{
  "num_hidden_layers": 13,
  "num_attention_heads": 3,
  "norm_eps": 1e-06,
  "tie_word_embeddings": true,
  "parallel_block": false,
  "init": "trunc",
  "init_std_up": 0.0307,
  "final_lr_fraction": 0.0
}
Each number is 200 + 40 x the weight over its row's rms, rounded and kept within 0 to 999. Layers, rows and columns count from 0. The size before them is the row's rms in percent of the matrix's.

# k: layer 6 attention key, 384x384, rms 0.0974, rows 133-168, columns 192-287
# q: layer 6 attention query, 384x384, rms 0.0947, rows 134-169, columns 192-287
k133,086,250,225,152,171,194,249,183,187,168,132,136,143,217,239,212,255,233,219,234,168,234,231,177,210,174,203,182,218,252,182,205,241,231,229,211,217,278,206,222,158,155,204,181,150,242,247,219,179,133,204,192,212,219,189,233,265,282,207,207,195,285,224,130,181,269,175,245,208,158,217,156,258,256,233,253,261,216,132,215,174,238,213,153,172,190,180,142,180,197,201,178,124,167,243,197,179
q134,086,180,191,246,224,228,178,140,170,249,227,219,261,203,180,286,166,217,266,212,168,267,192,170,198,160,160,211,213,193,222,234,193,173,250,252,230,193,235,217,197,233,213,201,254,197,160,253,165,153,207,229,195,192,190,203,239,133,169,177,218,237,167,151,221,284,130,264,160,206,247,203,248,239,213,197,218,250,235,127,233,218,213,193,188,255,210,152,233,220,207,263,188,186,137,245,191
k134,089,214,241,157,220,279,206,183,138,162,208,243,221,201,179,213,145,221,171,262,215,154,128,218,179,210,241,251,180,209,168,206,195,245,186,192,238,163,196,195,133,216,287,251,99,196,204,265,233,223,247,176,204,187,271,200,173,213,283,219,145,192,158,183,146,225,241,144,156,225,139,220,136,198,197,256,283,190,192,182,226,132,210,197,198,240,169,223,181,180,234,243,223,249,167,235,217
q135,084,168,199,150,174,160,213,268,230,240,188,295,259,199,123,203,223,161,192,184,222,189,193,233,147,186,224,107,200,194,221,173,156,131,172,126,239,167,262,183,219,248,151,192,206,216,253,249,178,236,158,223,196,216,178,219,222,225,233,161,184,226,196,164,187,158,237,207,151,237,241,180,110,189,178,289,203,156,158,220,152,206,230,238,216,175,221,189,203,221,211,292,164,228,182,174,197
k135,088,236,246,161,210,137,219,230,214,223,210,164,235,215,180,142,201,215,206,160,172,184,208,253,247,246,248,197,160,223,223,186,271,196,137,221,212,149,225,211,211,248,197,247,144,166,157,195,228,189,267,248,250,194,251,208,168,248,196,179,166,199,232,237,235,246,226,200,207,183,207,130,145,173,212,206,163,168,177,168,180,229,179,182,217,174,175,121,247,206,236,145,266,205,137,159,126
q136,081,284,232,246,211,255,160,187,208,178,174,250,163,176,215,217,261,136,121,229,200,185,245,201,234,257,176,201,165,172,114,195,167,128,151,128,158,172,199,155,162,209,217,181,216,101,215,209,159,144,163,185,208,148,238,206,158,213,163,192,180,179,214,148,208,196,238,230,228,95,236,235,226,165,84,214,178,241,243,229,231,141,143,209,158,174,217,267,172,193,204,286,215,251,191,253,156
k136,087,233,219,203,200,172,222,157,187,214,174,157,197,181,183,203,216,161,237,168,149,215,220,182,226,202,247,179,164,277,160,240,154,170,259,248,207,139,218,224,302,194,271,196,175,234,189,225,173,183,256,260,102,165,144,270,316,251,265,140,202,121,226,207,249,189,204,223,161,119,212,155,219,156,184,181,216,191,186,161,284,182,236,212,227,187,266,155,262,199,156,199,202,175,220,142,231
q137,089,174,167,162,207,191,198,215,216,234,220,153,184,221,167,174,223,220,185,163,225,193,249,220,158,229,213,215,207,222,226,168,209,92,200,259,218,197,151,194,174,226,240,209,195,204,259,242,255,209,211,173,203,124,162,214,255,195,196,236,186,203,215,155,232,173,152,165,168,151,269,158,183,193,256,224,194,189,254,213,189,129,171,211,156,162,211,147,232,248,171,245,149,235,217,179,224
k137,093,215,216,213,210,275,256,207,245,207,193,257,164,170,160,180,211,119,149,138,253,167,219,190,217,172,194,173,143,219,263,174,183,150,170,237,233,201,216,253,233,168,203,163,228,227,200,221,212,265,151,178,200,234,155,252,113,259,144,109,228,228,230,176,144,99,159,266,232,210,181,219,244,202,280,232,183,134,103,170,169,181,244,195,212,221,211,220,151,118,162,257,246,213,197,143,168
q138,091,127,175,224,167,241,216,157,197,135,199,293,115,172,267,166,232,196,176,157,247,136,270,222,237,174,202,253,219,231,118,255,231,285,143,167,160,223,200,216,228,117,154,232,213,221,248,133,180,167,166,227,188,190,189,146,199,237,213,201,187,183,253,178,212,220,287,93,205,168,174,159,241,169,259,218,173,170,208,219,180,216,239,220,139,198,226,187,190,194,195,178,267,211,231,254,245
k138,088,171,232,232,194,153,123,193,225,181,197,226,175,218,149,156,225,167,169,216,197,230,222,193,188,181,176,202,121,176,204,153,221,244,223,184,166,254,296,129,280,217,159,192,196,136,163,236,196,226,160,215,262,248,201,238,194,211,197,159,229,196,203,204,212,243,199,258,143,173,238,199,220,235,171,191,188,222,197,182,175,165,139,144,232,161,142,163,272,196,205,168,159,207,195,198,241
q139,092,147,126,199,168,111,226,131,262,145,243,144,123,214,162,211,208,194,160,229,186,229,240,242,143,190,176,169,243,163,175,210,162,272,207,181,263,244,203,219,161,155,241,163,169,260,153,222,204,129,212,284,275,226,205,228,190,199,159,255,274,206,177,178,168,231,131,161,228,203,160,212,201,189,211,209,266,168,181,248,235,191,140,237,216,168,198,157,208,171,167,235,240,209,160,145,220
k139,087,190,236,190,194,201,202,180,215,218,174,239,262,219,141,232,197,191,159,256,175,280,241,188,259,181,172,179,152,163,269,130,288,246,237,201,207,215,212,132,291,155,189,225,223,255,164,222,158,201,271,231,250,223,196,209,241,99,171,273,179,197,282,232,231,165,217,192,160,209,144,142,260,217,213,206,233,212,183,221,163,221,229,138,180,162,290,152,257,204,200,218,116,206,202,213,183
q140,095,220,253,213,117,200,214,112,263,204,210,168,170,196,265,165,121,215,162,185,203,165,215,172,193,249,176,190,193,237,249,129,146,218,212,156,282,185,159,178,182,155,235,263,163,197,152,211,164,224,189,264,209,223,236,279,295,133,155,243,189,125,189,142,245,202,248,177,173,223,244,197,164,228,238,247,164,191,86,198,251,251,94,225,161,277,274,175,172,141,200,142,217,174,151,269,219
k140,099,207,172,199,236,269,253,310,228,207,199,243,153,217,225,254,167,143,193,190,150,250,195,215,192,201,242,200,206,172,224,134,166,288,227,261,208,238,210,224,250,176,113,198,190,121,183,112,188,138,307,254,236,228,227,165,249,172,270,209,251,247,84,186,192,175,180,181,186,141,148,186,63,230,177,216,220,184,230,195,266,276,155,175,219,207,235,177,181,266,201,241,219,187,204,224,153
q141,090,185,186,224,236,186,169,170,194,158,231,205,199,271,175,155,151,190,219,233,237,218,173,135,146,235,190,157,200,262,218,162,168,220,209,143,226,200,236,211,227,110,249,207,177,218,177,234,210,198,199,202,226,232,175,269,263,167,68,255,219,137,177,212,216,191,244,264,165,175,210,109,174,185,253,172,163,258,179,232,248,143,197,184,171,198,273,182,180,232,138,205,208,189,217,167,154
k141,089,183,214,188,227,183,183,193,182,207,171,127,151,226,211,211,218,256,180,188,153,198,242,198,142,280,208,259,203,197,160,260,229,163,172,220,215,224,173,186,259,134,273,238,229,190,238,209,161,203,248,167,197,229,252,220,247,214,204,202,175,164,216,239,167,214,266,132,308,231,183,219,275,214,204,180,154,165,282,232,212,201,280,163,153,182,201,147,161,152,183,262,224,195,130,184,197
q142,098,282,201,147,188,161,150,209,194,274,243,158,274,244,218,149,207,177,186,171,184,181,192,175,191,223,202,175,269,207,224,155,171,207,239,148,191,154,212,216,204,251,211,172,190,203,227,185,194,199,235,195,221,143,200,210,268,127,268,156,218,176,161,239,228,158,112,218,103,295,176,208,234,175,228,205,134,208,263,222,203,208,177,192,156,167,254,191,204,277,211,225,122,135,215,153,214
k142,096,195,133,245,227,147,282,215,166,222,204,175,171,198,204,195,205,214,233,202,285,204,143,178,209,163,261,211,264,137,137,215,193,153,207,234,93,248,129,192,154,268,225,210,189,191,190,241,216,172,169,158,231,173,220,185,175,209,194,187,155,175,195,149,88,262,189,246,197,263,231,205,208,236,220,182,160,202,241,130,230,193,187,195,166,249,192,174,201,152,263,227,243,244,168,296,188
q143,100,268,196,184,170,200,148,138,143,194,158,160,101,187,201,205,181,215,201,158,208,168,217,187,111,299,254,156,247,210,131,237,186,239,248,174,226,205,217,194,197,181,187,203,130,157,236,142,199,133,185,232,244,210,222,154,153,209,250,145,225,154,201,134,263,248,190,228,195,178,152,146,235,130,159,216,213,172,223,143,261,170,144,182,200,182,229,207,193,192,166,94,208,158,168,235,142
k143,095,151,192,187,182,193,153,184,210,145,229,134,245,291,170,159,244,204,156,179,210,139,228,254,242,157,201,224,216,194,260,147,154,189,263,200,185,259,252,184,255,175,199,128,119,208,242,295,170,241,151,216,191,132,230,130,140,181,167,184,188,227,187,206,119,158,177,218,199,223,185,238,210,231,195,138,228,150,230,147,149,182,230,192,186,230,282,237,254,243,208,206,180,191,200,208,222
q144,098,195,157,145,180,177,278,247,196,168,165,242,267,198,217,153,232,181,204,206,144,154,149,190,129,222,281,221,276,222,166,163,174,120,187,298,195,196,180,137,176,191,178,127,239,186,163,214,318,188,239,229,246,163,205,228,236,182,273,159,211,204,201,232,185,166,207,204,175,177,179,197,296,169,188,209,195,215,221,188,201,241,239,228,210,234,168,145,282,272,244,202,172,205,271,268,254
k144,092,155,188,182,202,237,177,204,151,169,134,156,169,212,174,252,299,196,263,205,184,161,177,270,311,88,147,161,151,222,201,194,173,148,198,219,184,195,215,147,161,181,191,242,201,231,216,213,166,152,176,208,133,122,249,201,199,230,141,192,260,183,160,180,180,135,210,158,167,207,202,236,188,219,236,243,204,174,252,270,221,200,188,167,229,172,235,163,159,182,183,154,186,123,247,266,96
q145,100,338,208,270,220,215,231,270,227,198,193,151,143,173,263,159,139,280,233,167,265,254,201,173,272,133,278,228,133,233,187,223,206,202,181,157,253,194,198,190,236,177,255,183,167,273,151,193,289,210,220,226,236,98,225,191,154,128,194,204,223,238,169,225,127,166,189,278,182,257,154,260,266,172,189,171,171,152,202,219,174,184,145,150,231,246,201,154,205,187,163,307,199,194,250,211,264
k145,094,155,147,131,221,214,168,224,203,260,202,272,227,196,152,189,193,158,184,259,217,123,192,147,210,177,224,219,317,160,262,202,149,217,145,177,189,221,145,168,117,165,169,228,171,212,266,306,181,217,258,225,229,221,165,226,192,230,187,237,155,176,187,187,160,245,197,173,223,212,176,192,201,197,224,183,174,227,200,207,250,112,203,199,187,183,226,169,239,230,244,158,248,144,185,156,213
q146,097,214,145,151,216,154,203,233,212,252,263,197,241,197,223,121,167,148,259,223,275,260,220,258,230,240,210,214,199,201,207,198,202,160,188,167,176,196,214,240,151,163,266,172,180,203,214,236,242,192,183,263,308,262,191,213,223,198,200,153,239,215,188,210,268,219,178,243,178,203,138,197,199,240,210,143,240,159,248,240,145,162,233,256,163,227,170,184,201,235,147,194,188,186,224,118,160
k146,098,192,172,155,182,244,239,183,242,168,212,217,215,140,188,232,174,259,215,147,161,184,196,193,198,163,175,215,205,170,234,134,171,224,148,228,221,244,231,233,256,144,142,191,258,118,213,175,185,281,221,249,236,236,215,153,188,184,141,145,158,218,259,163,162,199,161,126,156,150,259,165,182,152,186,140,175,228,206,174,216,224,176,220,146,266,183,171,204,229,272,271,175,181,259,138,198
q147,101,187,156,217,199,182,165,190,143,234,180,146,233,173,249,194,130,236,213,163,283,185,258,241,203,124,250,202,224,106,210,173,222,219,164,184,190,209,223,257,238,232,202,206,130,204,178,198,242,239,224,246,191,166,230,193,259,265,163,193,152,168,185,223,204,233,233,136,141,251,229,208,192,246,186,179,270,188,116,153,215,240,161,202,145,221,236,198,217,145,255,163,196,177,213,270,190
k147,101,182,152,243,211,229,220,161,236,173,156,192,232,234,143,212,176,245,195,161,138,206,241,105,218,216,184,235,191,208,192,166,223,205,183,207,189,188,147,65,193,194,235,267,327,209,252,254,271,228,250,195,226,212,214,164,188,180,205,228,187,191,239,116,171,175,253,185,266,176,156,227,204,199,170,128,164,150,212,235,159,142,197,98,250,154,169,219,202,155,203,215,211,165,189,183,208
q148,094,178,101,265,165,126,240,225,171,247,148,225,223,115,159,202,165,235,152,210,211,196,179,139,166,155,216,200,262,152,185,185,138,219,286,177,206,157,192,135,179,190,157,209,226,205,254,158,153,94,192,266,235,290,263,233,254,182,226,183,171,181,230,166,196,200,172,120,203,206,181,173,181,199,149,198,162,220,172,202,230,264,155,183,135,202,205,183,285,228,220,180,238,186,173,204,170
k148,097,223,277,286,195,210,225,144,224,292,257,177,193,213,221,202,156,193,244,250,226,241,157,174,168,193,182,170,165,173,177,238,199,214,198,152,175,211,263,175,222,216,217,151,288,227,177,217,229,220,235,195,193,193,209,175,182,180,226,199,189,273,248,133,217,337,163,198,267,86,263,191,124,246,225,251,192,205,257,140,156,222,210,256,174,260,235,260,187,232,241,141,240,230,239,175,171
q149,109,172,180,198,213,236,255,223,211,211,198,254,135,191,175,212,137,129,192,228,173,209,207,173,220,226,254,206,182,222,220,223,222,137,190,189,154,245,239,194,117,217,206,201,241,163,165,180,187,185,249,183,181,210,196,156,186,161,234,196,205,258,208,162,229,138,134,249,228,299,204,170,246,211,187,175,205,188,275,229,219,246,193,261,212,223,123,164,240,224,182,256,178,147,223,106,204
k149,099,255,123,206,183,207,206,188,200,200,181,215,146,176,195,235,222,147,141,190,169,208,121,236,253,214,122,195,158,184,200,235,186,195,208,182,155,186,199,235,203,208,190,204,188,249,222,179,212,242,296,151,131,185,190,259,247,267,161,214,178,250,185,220,205,251,221,181,230,121,257,168,208,290,183,149,171,176,248,120,276,146,269,212,254,187,237,216,239,207,170,207,189,160,156,183,229
q150,103,211,181,144,188,235,255,144,184,203,228,213,171,113,200,231,227,132,219,233,194,156,201,136,181,193,203,192,214,254,191,222,160,236,161,253,171,188,211,171,280,188,253,150,165,195,166,279,226,163,229,169,147,211,211,213,172,233,228,241,203,212,211,238,146,249,218,177,181,260,260,211,227,203,164,237,204,193,148,105,209,216,215,144,137,203,171,213,219,269,292,161,277,234,229,196,218
k150,097,147,204,180,122,161,151,206,209,173,247,159,236,193,171,123,254,228,228,214,250,216,134,268,226,237,220,207,133,208,159,239,234,252,221,201,270,177,182,169,138,230,189,141,184,153,185,182,160,202,228,286,147,201,245,145,101,212,191,248,289,174,167,231,199,176,175,206,167,255,175,90,253,205,205,151,212,146,200,237,257,130,197,186,188,212,120,218,215,215,191,158,197,173,213,285,202
q151,097,207,216,192,198,256,259,156,226,273,140,214,134,254,122,164,200,210,173,241,144,178,223,181,244,239,206,204,150,201,228,177,212,205,272,267,225,183,220,232,269,204,213,155,205,250,235,189,197,177,181,202,181,230,145,156,173,204,190,174,192,154,161,191,225,208,286,169,209,161,296,155,186,251,268,168,215,154,133,151,143,121,263,256,240,192,195,188,226,141,138,209,185,201,253,172,191
k151,106,129,237,194,221,152,184,173,244,84,241,145,200,195,197,176,237,162,251,201,200,214,230,226,169,252,126,206,167,228,202,208,218,169,133,276,136,249,241,151,283,207,225,118,287,155,183,211,182,158,141,230,198,246,234,173,242,156,250,232,201,232,224,248,235,239,176,230,176,155,226,121,178,224,219,174,225,214,193,169,185,178,217,223,173,126,167,161,162,222,151,169,129,202,248,227,164
q152,095,96,150,163,213,260,294,224,267,202,196,152,193,198,245,206,222,104,225,216,122,265,214,194,242,227,183,147,172,163,230,210,240,261,219,171,145,163,226,167,217,188,205,179,182,170,286,186,207,123,217,183,221,256,246,192,152,183,195,193,146,257,198,223,253,181,284,207,229,248,278,209,236,156,208,194,176,225,181,256,218,205,185,231,193,171,237,197,195,271,152,250,186,134,199,177,107
k152,090,245,178,195,204,263,156,229,210,275,271,177,134,221,181,225,200,252,233,214,226,178,196,257,206,125,106,148,249,202,127,244,224,126,186,151,205,219,246,216,215,256,177,163,198,180,164,187,243,224,156,271,123,165,247,218,177,178,188,209,171,196,284,212,201,288,283,156,188,167,215,165,184,177,101,190,241,172,186,220,234,219,256,188,152,218,196,230,173,196,200,170,178,170,205,196,226
q153,105,185,246,186,189,304,210,191,152,166,204,157,193,137,235,168,158,239,225,170,206,175,197,239,191,222,222,211,211,116,223,262,221,181,177,157,192,120,186,221,195,154,183,243,195,203,193,145,219,196,156,264,191,281,229,142,260,232,195,211,218,191,169,132,189,258,214,88,224,133,179,250,121,204,184,197,240,172,98,86,179,174,161,167,178,173,227,173,116,134,197,116,203,237,211,183,280
k153,099,180,217,290,193,170,237,192,273,253,176,196,181,235,167,246,190,259,183,156,199,185,184,158,161,184,135,121,248,199,127,190,184,192,228,182,154,253,228,182,204,192,183,183,176,265,207,226,185,245,235,146,202,251,260,230,153,236,203,252,148,231,248,251,196,161,174,200,169,215,155,261,279,140,312,213,215,247,194,191,189,176,197,208,188,171,201,234,204,204,196,183,141,164,200,157,245
q154,109,252,177,204,228,201,253,195,211,190,196,191,175,171,208,259,159,151,208,154,225,318,217,199,291,263,153,235,139,189,177,188,225,227,241,205,130,166,256,246,195,251,215,188,215,172,216,209,136,209,225,205,280,191,172,227,204,263,248,91,196,219,196,255,255,177,179,289,210,297,172,173,247,162,219,148,173,125,211,201,201,140,222,202,196,211,202,151,223,203,242,233,228,266,162,183,142
k154,108,258,138,199,269,294,178,247,177,243,195,212,196,190,207,170,201,221,189,185,167,197,188,246,194,120,249,194,251,254,205,174,203,212,205,168,186,172,150,180,85,252,181,128,150,154,198,164,179,184,209,212,273,200,120,163,217,208,246,235,125,204,142,220,112,186,205,217,193,169,201,192,248,244,220,230,183,250,225,167,240,181,240,195,236,270,203,182,217,215,216,263,230,207,192,193,159
q155,103,185,182,214,195,287,155,202,197,183,171,156,206,193,149,85,233,202,152,142,220,179,198,207,189,235,162,127,156,168,153,152,172,235,237,133,203,147,205,225,221,261,286,192,175,227,213,223,230,178,179,187,182,168,166,184,195,185,200,200,214,174,167,159,185,229,233,235,243,182,254,174,123,213,221,219,227,183,193,217,213,162,253,253,191,160,264,245,177,100,177,97,207,225,225,258,157
k155,096,243,125,265,214,196,159,252,199,239,200,242,134,198,213,225,197,168,189,229,177,224,243,146,227,159,191,245,217,150,225,222,195,198,198,229,250,232,171,201,171,205,249,227,206,188,279,174,183,214,156,103,177,230,278,231,188,268,182,185,206,152,226,194,218,234,222,203,242,280,185,187,268,220,205,127,223,237,188,180,204,159,217,203,222,160,248,190,205,143,215,267,186,141,100,197,233
q156,095,230,245,218,224,274,177,149,243,204,252,204,152,255,144,279,274,197,153,235,212,287,163,243,243,126,174,131,202,159,96,217,289,225,254,167,140,212,131,215,151,214,184,240,217,223,202,173,209,243,254,185,131,210,181,185,188,202,135,172,109,260,215,234,183,192,201,202,303,155,207,261,176,283,165,219,252,152,177,142,218,245,145,164,145,163,204,210,160,188,246,191,199,168,204,250,206
k156,107,208,206,271,201,179,204,165,170,163,223,183,265,185,183,250,229,244,164,184,226,116,182,193,166,199,278,215,241,191,240,238,187,211,273,146,210,309,165,203,183,121,243,195,177,177,238,198,196,200,252,183,222,211,156,129,229,203,243,208,218,187,242,168,177,179,236,136,199,226,231,195,188,171,204,196,85,172,198,196,216,207,142,148,186,207,120,245,252,208,187,222,262,185,197,153,208
q157,106,226,189,216,189,93,168,243,335,217,141,174,176,202,175,220,101,207,212,241,228,245,197,195,194,229,154,177,214,224,152,187,237,143,258,275,106,218,154,213,227,73,212,118,165,240,184,184,264,187,220,223,192,235,263,180,217,174,230,200,280,172,222,177,164,156,183,204,186,196,198,268,225,257,223,199,189,229,208,240,214,241,204,223,190,180,199,153,271,211,209,204,114,169,218,268,207
k157,099,241,268,228,192,210,190,109,157,188,237,243,217,210,222,172,241,139,161,167,151,176,145,196,214,207,184,218,224,235,123,132,204,219,216,161,232,199,179,241,223,247,143,191,222,207,166,85,164,203,184,177,173,166,195,188,243,166,157,216,158,180,183,146,215,161,198,215,149,153,269,134,157,175,222,254,226,165,250,190,133,209,107,289,212,210,191,231,221,258,208,205,186,165,259,195,213
q158,104,194,185,235,188,308,178,202,167,197,240,164,199,174,167,135,186,205,229,204,181,222,223,172,144,178,248,233,120,241,185,185,231,225,210,186,170,187,223,258,193,228,237,202,175,189,173,162,236,173,212,195,127,155,194,187,196,238,185,187,219,229,220,275,174,153,214,147,199,191,165,106,195,236,154,242,193,176,176,195,191,131,216,208,230,255,170,196,172,239,255,230,191,224,207,229,182
k158,106,162,151,181,134,181,230,196,203,156,235,199,220,208,135,250,143,227,194,187,175,156,191,138,301,259,219,241,260,201,258,224,194,140,180,151,255,210,164,217,204,196,223,211,184,167,270,204,187,204,254,150,220,213,210,182,124,184,129,226,174,179,109,180,164,215,190,210,223,217,203,259,256,141,260,214,172,200,203,205,228,178,212,198,231,174,209,127,193,177,219,136,213,119,126,169,231
q159,096,181,190,185,249,181,186,195,206,197,236,191,149,230,237,209,276,238,169,190,154,183,200,163,199,208,168,202,162,169,228,214,192,202,197,174,234,170,159,166,258,176,187,216,210,153,271,182,191,252,206,276,220,191,251,226,229,249,245,247,179,150,219,184,263,238,118,137,240,168,185,221,206,242,84,179,219,206,212,203,181,242,249,227,136,193,124,242,330,314,207,176,244,192,225,212,210
k159,097,208,178,196,155,163,173,257,278,177,167,239,289,144,233,216,124,217,246,168,257,208,227,292,267,251,214,144,219,184,173,213,150,198,273,183,159,173,201,151,177,261,228,242,169,158,143,197,247,102,197,257,209,250,167,175,170,224,182,148,231,180,158,225,196,228,177,202,188,268,252,195,174,207,236,206,230,162,219,152,174,294,137,214,169,185,172,221,91,167,167,192,217,172,221,177,164
q160,103,172,198,223,155,244,137,209,202,164,175,126,182,193,217,233,173,151,193,188,187,141,174,153,170,226,173,101,198,136,183,156,137,203,168,251,229,200,219,234,277,240,205,218,138,220,212,198,200,190,134,226,276,194,222,170,166,180,190,187,247,122,226,133,240,216,218,136,265,183,189,207,196,240,243,203,198,244,166,217,216,222,164,171,190,135,246,177,217,160,192,89,214,190,197,182,184
k160,096,202,120,244,249,192,189,158,191,219,183,213,250,180,200,202,143,249,207,189,198,211,262,189,155,179,221,174,188,160,188,188,188,163,241,205,217,165,158,168,168,212,274,189,143,204,151,146,213,171,193,331,285,239,238,230,221,146,250,255,212,239,249,271,225,62,164,262,210,186,278,239,239,203,171,130,248,193,158,207,175,147,177,186,122,158,213,274,204,217,167,216,190,201,184,214,282
q161,105,197,243,197,262,146,129,242,309,268,234,147,147,244,212,228,204,185,165,249,154,169,207,304,187,207,173,215,246,212,236,177,211,143,244,199,167,144,151,195,181,178,198,242,145,221,147,133,176,214,212,260,127,150,187,207,167,176,263,258,197,227,181,204,260,240,161,170,229,214,146,274,215,196,286,201,224,187,321,279,197,243,170,225,174,184,213,178,245,166,225,136,170,139,227,239,285
k161,105,202,161,233,202,230,214,201,164,120,230,209,212,165,243,201,271,185,197,257,243,178,173,188,275,173,178,304,226,187,181,233,245,278,183,217,189,298,185,245,217,185,207,194,221,182,188,227,217,141,146,250,234,190,260,211,237,267,142,184,181,197,181,147,207,186,166,267,109,234,212,145,145,159,182,180,185,179,188,143,178,202,243,206,273,141,214,211,172,206,181,292,227,207,176,159,194
q162,094,221,226,234,225,194,210,280,188,168,316,195,232,189,215,185,168,214,211,231,226,221,169,254,191,189,251,238,208,225,264,114,183,168,197,111,177,135,220,258,193,269,135,230,155,272,242,178,272,165,189,191,218,211,182,210,252,212,211,262,245,197,226,261,212,223,204,206,271,202,243,152,184,261,164,262,212,234,251,127,197,179,183,297,218,228,198,203,206,166,218,233,228,136,197,200,155
k162,090,175,221,226,245,150,111,201,233,188,197,185,84,240,231,167,198,242,263,231,173,222,238,159,182,120,182,184,221,157,187,212,158,191,229,218,238,242,157,264,306,194,295,165,222,158,219,214,214,194,197,209,173,229,192,158,219,161,239,175,166,191,157,204,215,170,247,151,141,101,197,207,187,218,184,166,217,287,248,262,182,227,200,115,255,162,196,204,79,225,201,250,251,215,193,185,269
q163,099,321,192,188,247,191,147,237,236,201,263,160,181,191,238,211,231,153,200,177,155,194,119,188,187,191,238,170,191,144,255,65,232,191,235,210,241,177,207,197,132,320,216,168,212,214,87,157,283,197,207,153,200,241,181,273,225,143,228,216,208,157,206,200,188,214,175,220,226,148,187,193,217,167,203,173,178,167,270,169,234,268,210,284,252,228,129,107,212,294,216,202,190,220,204,274,205
k163,098,164,187,212,179,177,234,245,166,230,131,189,141,154,93,240,266,211,155,230,225,204,236,218,232,200,230,253,259,189,187,274,161,157,242,213,188,228,129,206,215,154,200,220,164,196,201,208,268,190,204,208,218,209,171,137,199,222,167,167,255,173,144,190,201,154,232,215,191,140,198,121,283,147,227,166,183,230,157,154,245,139,213,116,205,139,234,213,137,145,196,228,178,112,174,118,167
q164,104,177,130,215,174,194,247,174,131,214,254,188,220,126,172,128,206,160,214,160,184,168,270,228,227,223,223,213,211,185,229,207,222,159,248,158,251,210,239,155,221,102,152,116,195,184,206,209,221,146,240,217,167,227,217,211,222,256,301,220,129,174,168,247,162,186,238,172,300,147,203,222,186,136,190,219,196,171,204,177,193,161,231,230,259,261,179,196,179,259,178,189,274,304,227,240,181
k164,096,241,215,170,260,202,181,210,259,199,202,267,186,150,265,186,218,232,251,220,167,195,176,181,208,218,253,214,182,143,234,190,189,160,213,235,214,152,221,234,188,219,87,208,218,164,199,155,201,293,214,259,153,179,205,154,210,135,178,169,215,203,141,144,164,195,173,185,192,191,266,164,178,196,217,227,249,184,255,221,159,221,229,185,207,215,255,160,186,216,199,170,203,168,113,192,240
q165,099,178,224,276,209,210,164,248,248,196,213,274,134,219,186,188,126,216,194,172,276,161,208,205,182,210,227,162,233,192,178,177,183,206,229,108,199,201,227,203,222,193,133,188,260,217,160,126,236,205,253,69,201,155,157,272,154,211,185,179,162,262,237,250,193,231,261,195,216,206,233,178,203,210,180,191,258,232,200,154,192,211,229,167,206,227,213,219,205,210,167,136,266,274,153,252,193
k165,097,182,212,216,209,101,212,209,211,275,184,183,149,203,166,170,132,196,232,128,213,251,194,203,213,192,215,173,176,207,231,201,230,160,172,250,169,256,137,315,137,186,230,197,191,169,217,240,154,162,221,238,208,236,194,199,228,185,216,270,243,171,149,149,201,202,191,242,186,210,167,211,257,229,193,147,212,255,148,257,193,193,196,235,235,236,230,159,162,248,193,273,201,168,208,222,196
q166,097,145,228,169,181,199,185,161,151,247,153,234,151,236,172,199,169,249,203,245,175,209,233,147,173,298,177,182,269,165,171,194,229,166,198,253,174,275,202,166,178,233,198,214,205,159,145,257,144,226,211,240,227,168,117,255,250,212,212,252,224,158,208,284,183,188,221,232,167,211,242,148,237,194,153,213,214,156,202,221,197,185,175,292,183,293,240,223,198,203,199,178,220,166,207,224,241
k166,094,226,214,211,171,228,196,231,234,209,275,196,221,213,190,266,198,262,184,196,248,219,183,224,177,323,239,185,200,181,253,213,239,185,214,215,181,135,224,198,158,147,190,123,199,149,119,202,179,187,251,229,176,210,159,171,143,180,152,148,167,151,226,213,182,181,228,205,158,141,179,217,133,173,195,177,202,201,133,142,187,136,218,140,203,167,192,187,211,237,179,273,168,182,201,132,101
q167,092,219,269,132,161,227,211,188,191,195,174,170,244,176,198,107,174,219,180,260,197,137,210,147,134,240,257,205,233,217,223,246,189,276,172,223,231,133,221,175,210,176,211,299,274,221,215,240,104,230,170,151,248,204,244,261,184,200,151,205,226,186,170,148,110,188,175,155,184,215,202,209,269,274,220,279,218,234,236,205,208,220,191,140,182,259,261,153,183,195,206,174,222,209,218,221,164
k167,093,138,189,213,252,156,178,221,235,215,270,201,161,226,288,195,174,202,170,235,248,228,135,233,202,212,122,244,193,229,204,177,202,225,168,227,219,156,229,222,258,249,142,175,240,202,223,117,134,156,188,275,144,188,195,173,213,179,280,188,202,191,199,174,190,284,125,219,260,203,126,210,165,190,178,141,280,194,250,191,239,186,181,220,201,194,289,223,141,222,234,158,196,251,244,129,249
q168,097,183,141,123,188,254,265,206,168,179,263,142,200,150,233,233,192,202,215,87,147,206,178,195,220,177,204,218,175,162,223,132,257,230,175,181,192,180,238,197,223,227,226,220,184,187,245,253,238,232,164,213,195,264,228,211,161,145,203,123,217,114,191,198,188,119,252,243,147,263,280,195,169,234,202,205,203,217,200,237,246,267,242,210,225,174,144,213,209,232,212,193,173,210,177,228,132
k168,099,143,249,221,173,238,215,260,236,238,285,170,216,141,167,200,238,193,214,212,192,173,247,251,159,193,171,125,243,171,214,169,187,140,229,223,242,236,176,158,256,219,122,148,173,134,227,276,126,163,176,205,196,141,204,154,259,201,201,290,216,228,213,167,170,251,180,245,157,151,211,279,153,250,205,117,189,210,189,193,240,201,186,230,220,241,190,211,170,205,173,154,279,158,217,235,237
q169,098,202,178,157,261,198,220,282,141,164,114,187,229,228,245,141,278,177,169,194,199,209,180,156,199,206,258,188,195,216,165,163,207,246,172,233,213,228,213,172,218,186,187,191,251,200,229,198,131,189,208,178,60,232,219,197,232,254,260,259,181,187,230,134,153,164,222,182,257,231,176,173,140,289,173,137,236,235,189,211,173,227,244,175,180,234,213,161,232,164,169,233,168,156,220,296,156